{
  "head_dim": 32,
  "norm_place": "pre",
  "norm_eps": 1e-05,
  "rope_fraction": 1.0,
  "attn_scale": 0.177,
  "bias": "none",
  "beta2": 0.98,
  "decay_fraction": 0.94
}
Each number is 500 + 50 x the weight over its row's rms, rounded and kept within 0 to 999. Layers, rows and columns count from 0. Numbers have three digits each. The size before them is the row's rms in percent of the matrix's.

# up: layer 7 MLP up, 768x384, rms 0.167, rows 456-522, columns 192-255
# down: layer 7 MLP down (transposed), 768x384, rms 0.16, rows 456-522, columns 192-255
# gate: layer 7 MLP gate, 768x384, rms 0.157, rows 457-522, columns 192-255
up456 103:504540526491468436579503528532521541421498496431420541390473552533555458482542529462536444497470538525495508459546505395521583592517479538527419455472491385471478510495525541473490540539512539
down456 101:444429527529537530542554521445503565534505540595491505544508552599430423453475518426415481476512487454504479531599544435530517573586516530444506425562515526529564549540435490480471436527513494
gate457 096:528487466534558533542549442498469444505478424440526546458404471530482407642452565496363403525485451530422489508532528508473400461544515522550519539510394522468504450489426471559587484507551512
up457 098:397548496470438556472523625559591459505499483514520466564462535452557463625490553494408450565535485414439478492531469508545544507372468542542441459494533477500599449409465430502514556428512464
down457 099:500528525496479431575500524492440502450584553485517460492475436627446501603505488534533509508567483420489460492551358454527505484598412433586553528493531484474474493421479482386475445452544402
gate458 091:452540454419465482477528526466554487515481503665583493486420458568497488538487546567503430452489488391545437477463446446527575501426468508508593510408490543526525382446492498551571531497584433
up458 089:471466542465475479494471505478508522514511584449541545416383477477567459435513447485510515550576505378520564494462492517537531492394368496418459447507518455430538511547504462454362485363568503
down458 093:574467470492608473532502388488443443551451526406441560520486430406590473573546485471463453555578543574449563449524469506576441545481470502503436601550528601494482518553470418490508511483514518
gate459 098:507529520484482472660425590543491394511472420515572526587467463547503412485541456536446467507471618564482474492529503470523480507532468488504620522439471478558540399498554477528440422593447462
up459 097:561404458463524404493551454537504581598467584458492511479525428456499523533418496491502526587563420515486482512542462525475524578518445612575437584511516465526579604476467498462608528485474467
down459 102:557517538489558524464441567519492564545564472573517406453487411473441474550558487527462425467444499486508564485467498528503462567543559483479475475304524492473504483546501477489383537572467529
gate460 100:478471487526476468470562394385495485572489502477481582506576493408425455497466454426622503571555420556479506544574489478436493430566515458544558449418434565582503526467509573500507514526448477
up460 095:406596554524482506457463428487406452518489466517506502466598472466512507503546558493547541563512439487504534459553467488532505445568544517479424491540503510529547568449525447402494547535528542
down460 092:517517473498516450424511546566495556508476565433549552480400471507534503530551567484451558441526502566473438512506479554515462443525552451460484415450566485484492532466465458457512506455553427
gate461 099:492509496472485465489511480492575488486534496523403392528484474607490487480543527435539473536530481463409548477498490532476527544541462439483472488466587543436436549530457439567494584497477519
up461 098:479490513471538535514486459517500453558506476515429593492560486544536583498435542449581477646443507520428549462535550471500494438454449461565497568470488478464571413462519428580386589483482489
down461 099:556613494498519411496499431503535478480440468501461514508551454447531516514496458572385459500497438533499463456378490514470477478443538480448475463542537480479501584470577479510528468478467525
gate462 097:506493604413548544583516429577482486454508538418386495434402527464541438406481553546599521472465516480586548469531515560561444498464568529458489523519526524391597482446531443493469447545465521
up462 093:505456549437631485523493431445492533519424480521598472498502494544435470503520478495511558527490575594458472498478490521454495523556493457506452516470517546485524537477437499444613436442565494
down462 095:537456464484573543478513503500590595451455491523569487572477468544495414522482500490523460378414482479441572507523449355576512557511533499523461495436510459446422461505492482560461538563530475
gate463 108:549503465531530524413510467479473537400569544521448495507515516506443435594469429474548491472595457499560506542481524482479579432553496606506454420426497420512497585509580504502553500485548567
up463 105:458479544482558483532537532547505477524402412570568440521536524411505452433522565552469487545433450490526573495521402518608369458404511339489574510473554507520558494437533490420438539533447523
down463 101:411497408540463559515480517496504530502487476530482472592455523531430491558453532511467565475489561560494558360505514564571413406428490505567538414444485422426515473492501434477445515460437521
gate464 103:471446472476482454481505508415562461500396525398466503411512553524388488537534458515558509514494559472479502474522467455506515515440488469506524508470540459460569475623547502465557508547483453
up464 098:373559394553502576406513519456486535364526597495431580565604556551453555517528546540481488536429479494488518483419490518562466444475551409481478431491419464436556462438515504479498532546510487
down464 102:604508475437508416482551475459496373547477493567513584533508538547397527540492516503499520449518547493568491512527556537423506622619557446527587523475407488545579474455477498431497430446496515
gate465 100:559514543532535522491454413428492517495534484455550498525488510458499518496550423489526549484540541421497522562484475461471438483524425522570478569420482471444583541482610517572471531457485626
up465 102:476512535481447559487549510589512494513410459475485496465418526500488511491529486487477515580466518533475489492504351405494549476454606550483529488451551472553539511543533453581481492473395535
down465 108:557477463414527517454498500473496490501570479548463452456474536532440479464510492523485548515540484499386558474527632475433534501470464517542584607515498509611587449467482501516462543585455421
gate466 102:548503522599474514567441521495542486502449486436586457556573562471468574460501518542505459470452530523535431545521561493552476461437547497468483472513487462401494563483456452506467453474463595
up466 103:483589545452539568406462578435379431464498466468519486392481509529511502522524518490537499549520498496482457580411449515453454549525537502488489563448521588588524435567513562484480498558541547
down466 113:444480516537608482511504502502485536509507405528493486469511406477474492559481442447447534524498537596457495524514442571449427575481487409528544503527462500545559506634464503418526458557543451
gate467 098:461452472469526477515525494457548501517527484535492481464447474479541434588493495605508527546494544383497415463481511504506478465486472491456480545523513584393580554527490476544532553415545501
up467 096:503441506498508502444462523536525381524538537547524452508491486461523439593554573554556538482512583436505516555525443482479438318551517575576513479516530435465553530473585450471381480460572425
down467 100:465503528507531547470516570485483540535599529569521610511414499490570556494536366503540512484488480494488540410493507476443469499535611498511416525428436454460467594522453430575445581503529538
gate468 093:485568356447499532499443470441515505469516537515534510480522566441502514445498409489521508524479465510510457507500449637515441472529475562456565511494578498531473437498478494566481520496458485
up468 092:533552479425421496564510470447468509531564440451494501556557471508601510591499583556427432511451533479601523389450449500442454512516503541487472400531491455462455493519499529440538392482514438
down468 093:525472495495547459472492505614515509486541574520459506392560494478397476413524503509482545481530575506446464515405554492574500510487474596428501462612530598566518512483509482494607461523476483
gate469 091:387510485430439444596496433512506598463493472548543453538522427532489587517559499502431493503545606542488535444524488502463506474610502538497455519542453555471590448464562519546385461522459484
up469 096:485532532450489488609457504483545564385449507485578524518568486532496397500420478522471427401490435458469530499551483607535514527483393476431536459421579618488495485563509579483548400519564481
down469 105:456552436573440465472499476468516506434490457402451449442489560466537495483483572418480422497527413451586552537538521594478524476522482533537384588524522469469430535540505481509497397485446564
gate470 101:427463577402467500615471500561499475470410458558551530426516456442513507429455568422522429528465441576482545546477436383536465443475495542415479509541474459399505507465540548478429535552440460
up470 105:449554557428438440524514556538539423520412377618462477590446439523453457461439593471511593521500474553570545510571417445623577496520513478504483426435552530421525491500470549461548500475545430
down470 103:519460461548464524543448563544525485445547468485372503466451434450547467510534495427526527505548523516510399540510535598514470455479424456424599529558404506521445472501564480556519461501517516
gate471 100:509471491441522478546545597547456528560484565389467579514510443550509489529458373582552510521575530511475552486511585548443579531546458572434419486532440522493565529504629487507460579559606514
up471 096:469474531475490546484455496537431499483518516538456532576514474472469478524477576522491542482500444536465611492527471498457483516434418469517535511594514394464472493542447573546395509488375508
down471 099:464546561519554557491466411471540556565508435512583519442549491517490464479523455390565537479520519539528498464478589482504492443453531519467536483527461487430473485499491528438526444493327476
gate472 102:483569472530454490497457417499449507405530498434585560483477466559590503487505512569470464469476544509421467485522451494531476472399525585527490471431525399499585544517517556533473505533472416
up472 094:488441478504611460481478559396464476481609534566488479438561433473564517410616487609552503505485414590549502494501454496487474472541509451549496519548487477553481538512430493516503499442506469
down472 094:513516554482493440420447551471493478442586484484459527539538568429484469426488461492408518420487439509621465614511599491503478498556534492541594480466492552566427553510477538485527460467563479
gate473 103:497577502499516463428457509548463574515522487447438462439546571492631499481466437502439497399534440552502516484486551473508575471551561503471456491496499604577518593465515481536446413564485553
up473 108:467508517446525530447548419546465581581586489434493549446423497462494539512591489463456550473397400432488541477489444492485569487602522450490467567466379560513516504470537510492471541453401467
down473 100:457477485516529506456502504504536499525542513558479463536404591516468528434573446493444593458508493540474507668551523426562457467488499402439508445486508508605501480576472505429518479453566493
gate474 093:552514447517390457532475504505534510520533486485544539387491495448518559533471524508545538482512605499474527458499572517369501533479524559524534480475530437589520490506459503588428430566451476
up474 093:475431502467468483512413460512449473577561419486448520439541423451479496516472473513560462564571464531644426531458531439547598506541526407446514507592478603480456438488541510480502565533526553
down474 094:442445478483479483552455534521557510464529603517508459513436535500403435453472498486464553583451532510492567552488462552426472450446536420550515519473493493493522532585543540427593505533417380
gate475 092:397468465433523478439452504553541487504376559468477397427449518403564518444540464445442489496544582592453539528526484493500612513543575542513502496511542586571440564563440476476401450486530473
up475 097:530473502476587487533488514486454435506496412476506474518503526414516553442544400399557485415463477565542493519487411513504473425525564575547525505600593581427473522524544479409506480511502499
down475 097:456469452485500517433503410427504515463538432526499604529524471500542482532502532502539546501512445593513545534463489501569518528556475499448521530423436469400571422508461500431531404417558523
gate476 093:486568509579539518490495451428507469461485435452498611526509516537418506554498562477472486539624534408495479391458490455515549545449543434445487490457563559483459446559451512545447467539477469
up476 097:499441489437566473509411477525423437598543506468498536494519531516497600481492445502452633493604492430486493578576504472505584453559507421507438540532417706429409524466496580480524419479553558
down476 099:476402531486502449488524533526528486498470531461542334452584506522460484482599434533493577539517396492537498515596510501410526528512536469412530464500548518475521524469515509482564521517474493
gate477 101:486500386422456452502499471529556535521536489527575461613459461470530457511405451591521446547483572500474511505456493498597494519463522530471465502541463449463429579518509545424570545502415531
up477 103:622610500559481457400494468522503546606565492476449523367537544449499583516394433576518445478452613462485420405538419536451424524422461434451421501404569532483461510515625513472395518421434573
down477 104:554485544502419589498429501449584467600589411383551553562471478449503481432529433523504482545402502470496467502455498494478503515452558431525532520490555552461460498624505503490394531491572532
gate478 096:465478491478477484503517475496522522480523503526427439580512488572559395560411471501478493546606498518526461491558569493559387533623570441396497512531438486446483544611448496483470532482464448
up478 090:470416518561453467426500519497522431513438569515548452397486441524566528520552545509465473504469571475540497442448457470522474545522473464384485526579495464467467434528479472484563507524508423
down478 101:481540416590554508485517560487513580542508525471594457398440367515553507495508515455499511567429501516477506423439397530560479504444457568635471507553510543531554492528587498529470546525458438
gate479 102:449546553487393494539463449465485473465532536404498468497446482406448422482462477433425578508455572463592491462527546539460491463476493497516498479497474534561480505405464433474562466452408458
up479 112:492626459491573552501596482458534456608513541496468446479532506530555413449532532517447476466568469499443523521626523453555502526503565513482479431547499518504572505583473465567503453487523553
down479 106:459464504557607601469553519476516492527608435540510492527561543500589555545492404502429553507617433588462461461560568532433560582518590540519501490501451560546590539458448498522421554486488430
gate480 108:489467461423474581539487376526438531464503399490595466487460449530531459468488508492541507456463440552476422486498400489457426519508455497464451531507489619532476522440508508529579449437521382
up480 102:495455520552532414510532482539480562478484541519582419531474474576579595510433563482480561532565503520519444479359571451475384515519572521533383479521464500526499484548487498468534563552463439
down480 101:446523454536516513490533518435561498521540450385564600405521479526450494479503392434496551462454456524482474429468556439466470517493482549486437514435517610478504440566537512524453461469542479
gate481 096:556396410522479528553540378524413517506458557477458514547493561475428513529516483500599508460597473501587469549471590443497406573509408484521562451504525541411471538519444536475528535517536587
up481 104:573504520630459525565500505583570429453434508544538511486626500531512529430539570518554435548550477505557488525429447496550488588496394468440545415562481554456536459500438507465494489495397476
down481 103:566519602495525574496614460507506503465452470480421526470527438528463557549470465517449564554438505462468445581381474497541363558501533475489577526517514556534508502522496552523573525427479509
gate482 098:438470527348548494571439522520474446532441530377474488555398564479463480515565515504457460488550578565506539393486548586525537403526548505530523496526530503499532549528621555525514479462540551
up482 108:530475498480573477597511518572512435490415532464381541600515432390525592446553537467556507468601512534529520520498465555461466492441565560610529438462548544483450496601554426517572507467514468
down482 094:428522453522425508408495511499473578499541450554583543474481558554437465543532504508524463482489459493476419521536484442534547534546463528503477540580436479517587489493446529431423509443476458
gate483 093:561493453517376493411507490445489477602541578438673448387460477518476536497373491457507487507554417505526475632475454456534451523469502515550577595448489509494486473497518513522439488383469479
up483 090:473486412463360553453491467493596486456488495493503466419566564522471531410458605461460539536495461545526513558530483509428462499523531432483527483556514428508505568459455519549527492429417550
down483 096:465567440559454500487588440428422458483409501460500419463519512444459481494444472479506531596547501507529475423453481453523483526523474552531536450496517482532536519517492517426500536477490539
gate484 090:540527530598459419492481497530571494554537427556498519473518492424501467530495425504532538414491489406537486480478568560444541550468514482509501467543455474576449491479452438572504573559542474
up484 098:436546548480442478398496537537455490445374559478439522506454464463472463420532475486484508490438521566449455499576426434498466442496499474504464505531593493460498497509430464429459444404451478
down484 093:446455563553392428506563556527469484412449472487485624528527456513548507494537517479505533444502519507387488531455491504467500516456503468507513463381475401486557517518423514427479500476520473
gate485 097:505473520467532445596487477490486478412492529398445534482561524507535522425463472559532501432457528506476463592543551531524578569520476462577521509577538434517543586415490535474521478386442466
up485 095:489506606497474542496467511589428481415364506473436497495464484499446529414630537541501499533439599498539403465528573564491507587355503533525482497529479498532520447465463503467488450432450523
down485 096:487474584495524523554533549512461483512544536583535429598519502434556525603475478528506426530437487501523501445477516526423508535423490495579444584504497582571474537488565561448453577501539471
gate486 102:514583512518502434490560449478578481451436473433570371440427487489462452517561425531481528576460501426556515479510516503470434577500518522505390506431497480441489425507475455502502452490531466
up486 103:507418487513520502543445527608468509476468513521538520462550396500461523387593376498388415498485480633435394527484529533432476494455438486462507480429589514562458420407498454557362510518536452
down486 100:502461565523503513434523440543413516561486584430516446443544498491505459495497496442535496476499489556440520482528473421588494550557509574531559549537485501549472522587472468417428533455494488
gate487 098:476455381500463519482539458487471555460515437459448521464499515518529575502462497559530492529561440454512477491538478500424471550491569482494512526507462484512524456470559471498439486439466527
up487 095:502503524604500445437541500577537493525579511577521555571522513504510459451556471485486580530485470546473546484444511532447513546615551477586532437488451480527512523457454519448483451478473346
down487 099:493487439554539560439584583550560476505494406540447524528489523426622597513456478545481583473510507528506441506455502538534488518431511466540492451563486534414433475593560537430535368480556529
gate488 107:454526482464508461490547521523562517571478509486416534513514449474509471500371492494529369531464512589614565504586547511572474463504494574509472485499503520501414520602532466503513602563435538
up488 112:522570454481524552513420453439571545512541449489578619544462399449483495481440462522560478557527534467529567456422428589501434551624504418362505478420481504471480502576473514493484584502524453
down488 107:564481509495549584626587483606547539591488449445523472531522486525514452531449505424545547536545416497534580528573447501531459378504468503439554506544518492618563577565487458572458465550561500
gate489 096:461511414389540560466491418462525570423488425473514485540399514478474520464619488474517540499525455457557557555530447458520446531487545525583570515543474630559631524557584429527538491555470534
up489 095:514436497439502510569413535567492522530464525523537447557377514478508505462514468540458457417506512465488505464494433445496467447486512489533504551542506542567469414508585561461512463501474473
down489 100:516503512557483566562570475557484497503552390464514464531545584490406450542433422487602500509494548525510440553481519582479483528477573537484526532518522510535519570501475514501488471460539489
gate490 107:441413427383453530536480446488564554453556461500474532571481425528400547538475501494497534569512528514559526473529459422476565492579503551475502541486591478487476441571511574533511563552393513
up490 111:476517456497447505526532498541510465522547454537452526577492582486507526517399527504577491538459507574519561526473517565392505467577550471572485593557504492442593393546432401621471503498546516
down490 104:514412567466549556534483487447584506507520478436528545526535459480520402457456464600485463501468516474466568465491549512494578538520476533513587561508546505535601523650425465539467518505499414
gate491 097:478503506469512461487455461479471564516397482435478530521467581472475355529549500491497538595537479474577515502528434476471465536529538487500461467449558455605558419507641381548411529416519547
up491 094:461468442478527440541576435498556495536469460537444610459565426449617481496527519483549448582488422411459510507548416460606557439471547492449525496514473439509565439424381507468476435525563556
down491 095:441507476384442541470503543477529508481451448510562539533577551442522492432520489489498470452488484536497481552561427418431454539486537474429469596568468465502543529541516470539462492439489517
gate492 124:469510528446579441582521508539528546493562448460553507501542425559436488422584517509473511477453422497447532457483457541490580483579496480505498525392584466508511461512490503381460499513542489
up492 122:520528508445417423510460524463574464427522475536439495549482506568578478531467497435509482503565509485549467522578503470587536553587441502502551508499496496511536571467486481540495589456377533
down492 093:545611486447514572507633518525458475532442487392543513457555433509475451439555482545438472507474373475470529525402465511390565515501480481546433413468525495481514512533437469498530489502569516
gate493 099:440408572493519468564405510598535521521497470472475574542432534378491482474608570469521546453545482513514514472471482453416507527539502486586463585483478466547459463413502471503495529458576520
up493 108:523561499450509443527481559461501405468533634485553581538447504474509523468444525380457551559435470418474447396444428523488541496499473566419531597468484497489485565448435491586559497525417535
down493 108:483497437495494457540496497534472472499471570566465558621483541607477521546420437470459505567444556467490523531579440484420488460563480570543506520522460576530430548485484527607514495544548539
gate494 117:485483482414528440417477464523522527546516528479493612394590434481400513496453481582522465469471541500477518450546493548472524402495504534511490496457529536506529509443503423422453472537547482
up494 115:509519489569516491486518522450555515540519538547500517450446535578478514439515589467484520441413521406540535444527527483470502579583549528463433430517455544515516448566574507520478545493461531
down494 114:464448508456578541520552495481567579524527483585496406546455589490592507467575474546557603458439486481496420587506577518547587587557449472419440481578432456521563418508596584520493504517486519
gate495 096:503526395435530436437465482478528419566501521474541466506399538488409602489452444530400517520511426495467461502528549589435526512523517454516561609478544510548509523494480487567463436518482448
up495 094:484515547559429460522470459426488563523504563527471429495511499525457595545492485513534480360488619467512474465371421426493522561475490520480463410490502486504483474439511412462451494526460465
down495 096:470394449569500490530468568464568470588506450510525477546413519466626474463429554465531544576503479451518462557531583560523536491472575443424425438509453520512464571415471485557529513501477510
gate496 095:549530534490488517497548359464633511517600492489489553456508546501496484540479467522572484576524454456543472515545554454496652528550568521499473541502408464526517379428520520466394464458442566
up496 093:490450421522497479519537564512462534473527439460481464549509517542562463479454502442396620426542534500548547517462457610567547536490413544498504531566450560475384432566448485425552524476515520
down496 093:395542513607575475493579505436541388506473557497452424556493499388571544500567497516460399460484469530518530456490553494548550593458467418497620485467436473404493550524507488505563529552613461
gate497 097:526535456459503477521476490514508463498418459486493513443509546468559567558436547470444503448391447494432478531489430410506463536469536570427505508578497409397465484526449568494486522512493485
up497 097:449492512477403508528559553579431464525468612476492557524450420505499559533466490436466432479460460423467437572479523546377449558513520556460491477499481539520527508446422540513452427562516519
down497 101:523476513522514575432471496492523502563508473493545502466505524498497444548393447429504484517509441437487465570477511494601497482557466505508435560529492458329560594511385537572454446552490512
gate498 102:486444595479537538511457471459580473462483557527535462402508522456509468551509468531457533553514497582529450488500490490551464508516430543551572487496495539500569499535515613466532446554456549
up498 095:496488504465563438528445548476561508482523506537499480547407578500396552572561588463487526513544529480512499496436555390521420477603526424535526489470464457422536574476548466468543499543471450
down498 099:502515529463537511528484517526500621580516522499467470437535469532543554505467501564541525469586480513516511493550528515599449479499500548511542525508500487505427544496507610461510422482512492
gate499 095:440558530446513454455493497541613491517475493500467558376492465553417411559429576525469519565474559517525510417575417459476575524516483570558485558394488480476491559428512539495567417485423499
up499 099:486477487513487499568525510436581475569444590489579511532457559576473529555493545465480545437474479510544571554403425458489479476518511513381502495538538474511574500500509570522502430363514542
down499 089:537548535541531527488483582533513458481591503453465456568613607566392428410454514430473444480500557420593499484472445433491618496444406428595540419393504438525492530493512504494497473519508471
gate500 098:492557458508528554600606449541567532522593531410498517461496515481479565477559561505520423487468473466496544529592549529588567570523440534403521549480505537511477525434503505476450539542545533
up500 098:502485461583435417523417440537523514503515518538473526502454560434563525401469400556477527560437499413552503523550497492432563521515455479499492490504562462570487489448427550407586478464478506
down500 098:496563528519505444496554525398512466489552558519492480547565596458551585403485468410501453500546468447538592537463496489440538425468474477509435572426418535521493517503433431613584523453623463
gate501 109:615524542480568467504587476460440567385485536550533439579419536350570500506537450514523498499510535478558562490546522516484502515494559619534418519535461476486563497496439546369522556539478569
up501 105:461461525450426403554455516566541420447499592523437533543541573506431531527479531536462597521557467447472413517448464572563570421449541486592447534491407537539545444496410535465484478491478456
down501 103:526578459465595483528476417464464506480494536445540565500496496510475559505485452510551556598464495475550486520400491504565489434431555515523586450538519496524533471431482496507513434627540483
gate502 101:524525541444568452596564535452458483400481380559457500480478518438409586530528406494504419489512521647527494438539512456561568508516551464492549613491461544515498482519478495526476540567487458
up502 097:503415532621456530461526445426621475489507532442532498465567379563521468506460615546552561561533509478483520404597423519590571527481554502433443532506500436462427370553510469576564417466497464
down502 104:498559535468508485457425448486499545469457413490549475551521411529461585575439415564438514580466495470462497458566513416449527550549512528537450513549516520506563455505536573563510492493519499
gate503 105:388461493476580418595487495493485467549474551488499436581467513554537424499468507530561469487540528492589592481499466429538522445531621551575517520399393491589496523572527577478497542457461414
up503 098:415572457541499487424487577446455561498453488551447453525535500435466459516511478570466492491513522401471480598513479504494473484444523535499473503542477539530506501527543544448532500464438468
down503 096:504554595390554402536571425512485493529478519436490475486509588547450420544554520616551559521571553545462546570444470567431541520460434504472419409556516495560576445489534454572557520494439559
gate504 100:439481456527540500527559511602524532522534470548524432495593539498531567476495491464618448470534543494492540461522575540499578471488468500588480534521499484501478327444413560432490535597442431
up504 100:545514538456499482450478455576464495532529505403392527589473520477590612529530458635460588527459462589465486465474448517505530552549546529541487562514518508415502503597624496522478496466590569
down504 100:526466581511474483532534491426531538499513578417440583499502543544527504467471435532556447554448538519478479490568437399444464506526628576452427489494567497561504496492531488474553553421463466
gate505 108:579471468478461471544550512433533510576469487482513528528546505470524459529557498520412461618473496549487505524459528548502446505537495509430468583453487490522481447502441412555510459509539450
up505 104:434545493487553528506444488571442508428446477502491456490458422566437584565538584514490593504495434503543482426595481479531565503572474524519570403551525512505454472471517481522502517422506499
down505 097:558502462477497479545460504556534541470503463523517503416567559482492476475486523522510478474442476493533459423443396450618514509520405484415554490560497497581426541474424491502569478511515572
gate506 095:529561485558589558517456437582401474451532528484435396475486531484531492481531545490428537467411590535502480547473584563469503517560498581428521496544547518492471602529528460602500575557474478
up506 103:564511458495572498526524516514525436457462537575523453437451559501453490468477473465382534438531539566489490448486535492386449506493477474474579441445445502578270685554443389530529563545545486
down506 105:512529444503512497544449451505497475463554496498598432548500563566576505494492502515579572483386599506512459567538484567362460475492497492516557512556509611432562586476394477533468551585551440
gate507 095:474424581495552515491475429491430610545503535493524412440555571580491518551520428477406436424488464424592487402422510453486451476420497442466590469593479480516459460482520468543476496590485480
up507 100:411495557449551452514614578558503484395455498432566582482532439460460514459485517508445492512595592482423527459542435525546450576513545518551458495517543486514501405408507502557472489465485589
down507 099:530617459455453502468452520458523452483450490560567461451587384467477368455524449634522443518472528545496482490492580545470520520466627501528447416440572538419423521490452447629399609410487460
gate508 106:545407493449467514512515442576551443547437450520512505489464473503462453513417543431512499516465577490515527472640534453440503459474587520492568512427487475466417594512413396553437487469443448
up508 109:512471547563502535491562492465456496528478471484447499461465514488526473535465489530443591448606528496458519572449480486483488534458454478502421428473486499449576395459441533528535464581492563
down508 102:433548490445554517501466524494435514465532536415514517438500473521487530500509423474440457453411501542491475547488522526497412515486459482383561490425592526551570527524517556391569406475529487
gate509 100:516575511518493514512557521509445527477429460489559488470448508469520454479498542515536441409461488491421513455519502541484413520517506496510473493573468525441493504412466514418548512539491521
up509 119:453518487485511516501432537638515418514521542443519399502466429519531444422453410416510447457561636466552534484466500455536593428479536544525635450513505481455465537491429387451570474483550558
down509 107:526474526479407446497452510605549566493518500507534410441495529506560538472468532457395420534479470421505613460434522500514628491561495489453570472474592507490441549483402469556537488524500494
gate510 103:544541591470594429567548482538444537495437503428558577501431500530502462401610452466451468501602525382494471526466470524454508553503484500396420460433460352471505536436447462570532460519571551
up510 097:471482491495553467518517483556474489541542566473588514536491503584498451511556555486405416521542500391411574624462522590470454472514509550502500411505482438489496421531510454504500494518522552
down510 103:540544494538515466498578512543499500451441454456448495449481459481510458525581509512428533500536532501475540469442542599439459519513548482538548520419605523468592507544559467521499445462450474
gate511 091:436528509534452468563551456463421455470527477467523517502476476526469553494484487542445481539564530509491555456519537518569524470522517464493500530438601546574486425385337449468454480471473477
up511 092:492500574434487500423405530449522563451535466533411523577498426529519504461510412459519473439472471504450577566524524575544419519477503556394471464526492386565458555499509524477514482512462468
down511 103:456552557516550553493436521568498572546518482553471551497481506477461529486533494510475591509544498477438546430582523564494571490585571504562485478511544564529495510454506480509437438530462555
gate512 100:482590532547469476471465538510469474414462540519489501523431544524509493455538498525489511524505480485542451482543557564504559496440453471473432516518537589547434531546489543388539518491542459
up512 096:476440455507558564584519451487521568477533550553535539443503452439582450541459499411467499581551481554515541523432442464483520536480467443475519512507467431443582524600565480508516501514560524
down512 103:410561447607488412537485433491498463412473544538501531487479437483543515530558495492459511553509547467532449503549499557490484508531529550482509441466486499501430425590499422474478474484424481
gate513 096:447522427454600463470481515447523427506448427512459514415512517527474429512441498450421502429508467540525475502526477454602591534508566478561525373499476499544463451430456481494559482455488520
up513 102:387483472566504553559510513584546421570491481383524534501487512546533518566448513517577435526473520395532516512449521463496493537468503475517488393562396528448430541477405576435529552533495556
down513 094:463468495480494472494436560498538492512473536569583517475426526589623598410521509539561574447512516562524473521536492445444452439415453505539556547483487423514483437560495466465471539501481552
gate514 102:424551547506458575541584515534479525488445547477525512515500485438563574457417523536463497439526503440510548499472511540505565500522493520409402482428467427558518582521461501545534457610577426
up514 107:472493481435463502556632385415539629467578419485480441434468518525539494449504521473553577434522533456540453533534519361410517430499449534563531481595503460500420445533540417495472503452597576
down514 105:554616465541551509479507489508581637549469434473484418461450534576550425524393443547480570458543549494435511487489457503451576452517581537497498539454529486613574543494558472559471519488531546
gate515 098:406486560420547558606494474445497528463527597543507502496474531522472611516482478601516483539517512486434490479465547414455513494574497506549494571560423571560440554535551482458504459490547522
up515 103:542468513529437507493482502598423501522583541445540506561503567504510514486410535533510466530490524480441492553505486533428526494550547429441455441502637493538482536499442509469464490528473486
down515 101:458408413509425420520437469564499514501458488485516496449527521451430453453467517596519555580541536476481506563592430494497419547458554534510558434472466487487473387437489479546503612532512491
gate516 112:470442482556478565593458488490494479485415476506576476534505430529431515463553533507520573462560476554591481432512508474574501556519503468465422462466499529494520586485424595521540525460460435
up516 111:499509443420455530529455462437480512506579451468416471451461530552494545535496456516428429505521425521479531496472427537441476516514476537556592491534575445512499425482474413575430364519575494
down516 105:485511561427556470475456430521431499477527482530500588504521474458510515509490437521480505557593476586427482432504413608477489616472482574460515559553453533434478530437602498530484438577502449
gate517 093:607429530480545521542550519491514469442488454415452497496507541511502499436443468565443525477470508440463529549558406591491499586573504520513469469543549515614509515501504523483463519488510436
up517 094:446582476542489502530540472511508424472470542495496548524489385466508526458445499479563546545566522460530418524516523523461561521480518409455508437429466494549538381450418403541539477546583464
down517 094:552504478490544497439440453534583556516496581472502511435467465515556422512489538524515531466582575536415481408391469503586528517587514469456413561470464477443395486445454379515429382611527454
gate518 102:463551522454550457541534577481554531482468519483535565486503604476462585474514490552557478561531590446447503430554482489544515464496500537486381477458451475411526526597484507525508512376518545
up518 105:505572491562432492485602387528480487558536482519466544444536473404442491489451552542514538484500473550514551510467536616473480517484531420469454497534422553467539409433381540477491462501538526
down518 109:474514460583515451572484577525496448457544495481557586464368516396572561626527504505475486505527546449554564467487513520492470440502489486464517554428417552451513449465433464476557482524495551
gate519 105:456430508541613529465508436491456481461458474436509493504509497466495488465528520472450473487472489500601484506615461458589570514528520599555581536508424495531574593414420526555484405509531481
up519 110:436533557433402519419474493431550482585522485492439546551564487568492503472488588494545499559499564506445552505429466495514475464476465430456478502410505556490499493451538551443484453475485506
down519 102:543522540505425511591457339568471490487486521520489442558486505474576445376519586543535411530464481545456551490418528501475498445474554462455548537509528581483467459570486461487518417547571529
gate520 099:514466455438542479494558436513626453572476522459528500444552493497524508437472444459512467473492500543487505466511442499524481388548559408485488480408446460580474370504551516512435534510451379
up520 100:495500439462420474504463568527470520440490528472493498568421501510540512531541538511568536386545459573566488472448459478516471484515509569470606459480502545549527507452505536500539496561443549
down520 098:558452512554470353513450414493551540585416454489503506562552489501469449469557407535481343497528462424446381449503529485467483575458526477504510507445518519461472430431447523547496540554541495
gate521 104:511518522500574503515565491501469507563461500520470519442479588485524457527547491574437511554516551466578521544504503588480492580530494543516474424493473457478490495526519523387426438425523568
up521 106:515578503513557550501495417524530511516472450454504518640526450478407584452571526480419550495478468386533464513534463566568557465544439514381453460568520465475522455495486486500426444538474542
down521 100:449545556475637479463593395537474468550555506458436476485509471485547470425597478532465494457582535468417499549507480487511534505582499555494537535592456556526568394480525533472533405516455523
gate522 103:610458542487446496427464489492549500456475479580498459488464475532551473412493513481491577512575542571463593465514478569477471534550501566516469541540494415539448477505441428578492480607408509
up522 100:605597490561449504497556420593515480459525545540520444519488474405557535526486545419518463487518419489497575467448485576456560473500535497525544531520550413501454560459562601519471481544382533
down522 097:518554534457500403467397509503504463508589476537490511480529403464473584502471529537455486508533361490536518428440465564461577568513614465451557608491489486532458474473520441489545488542405562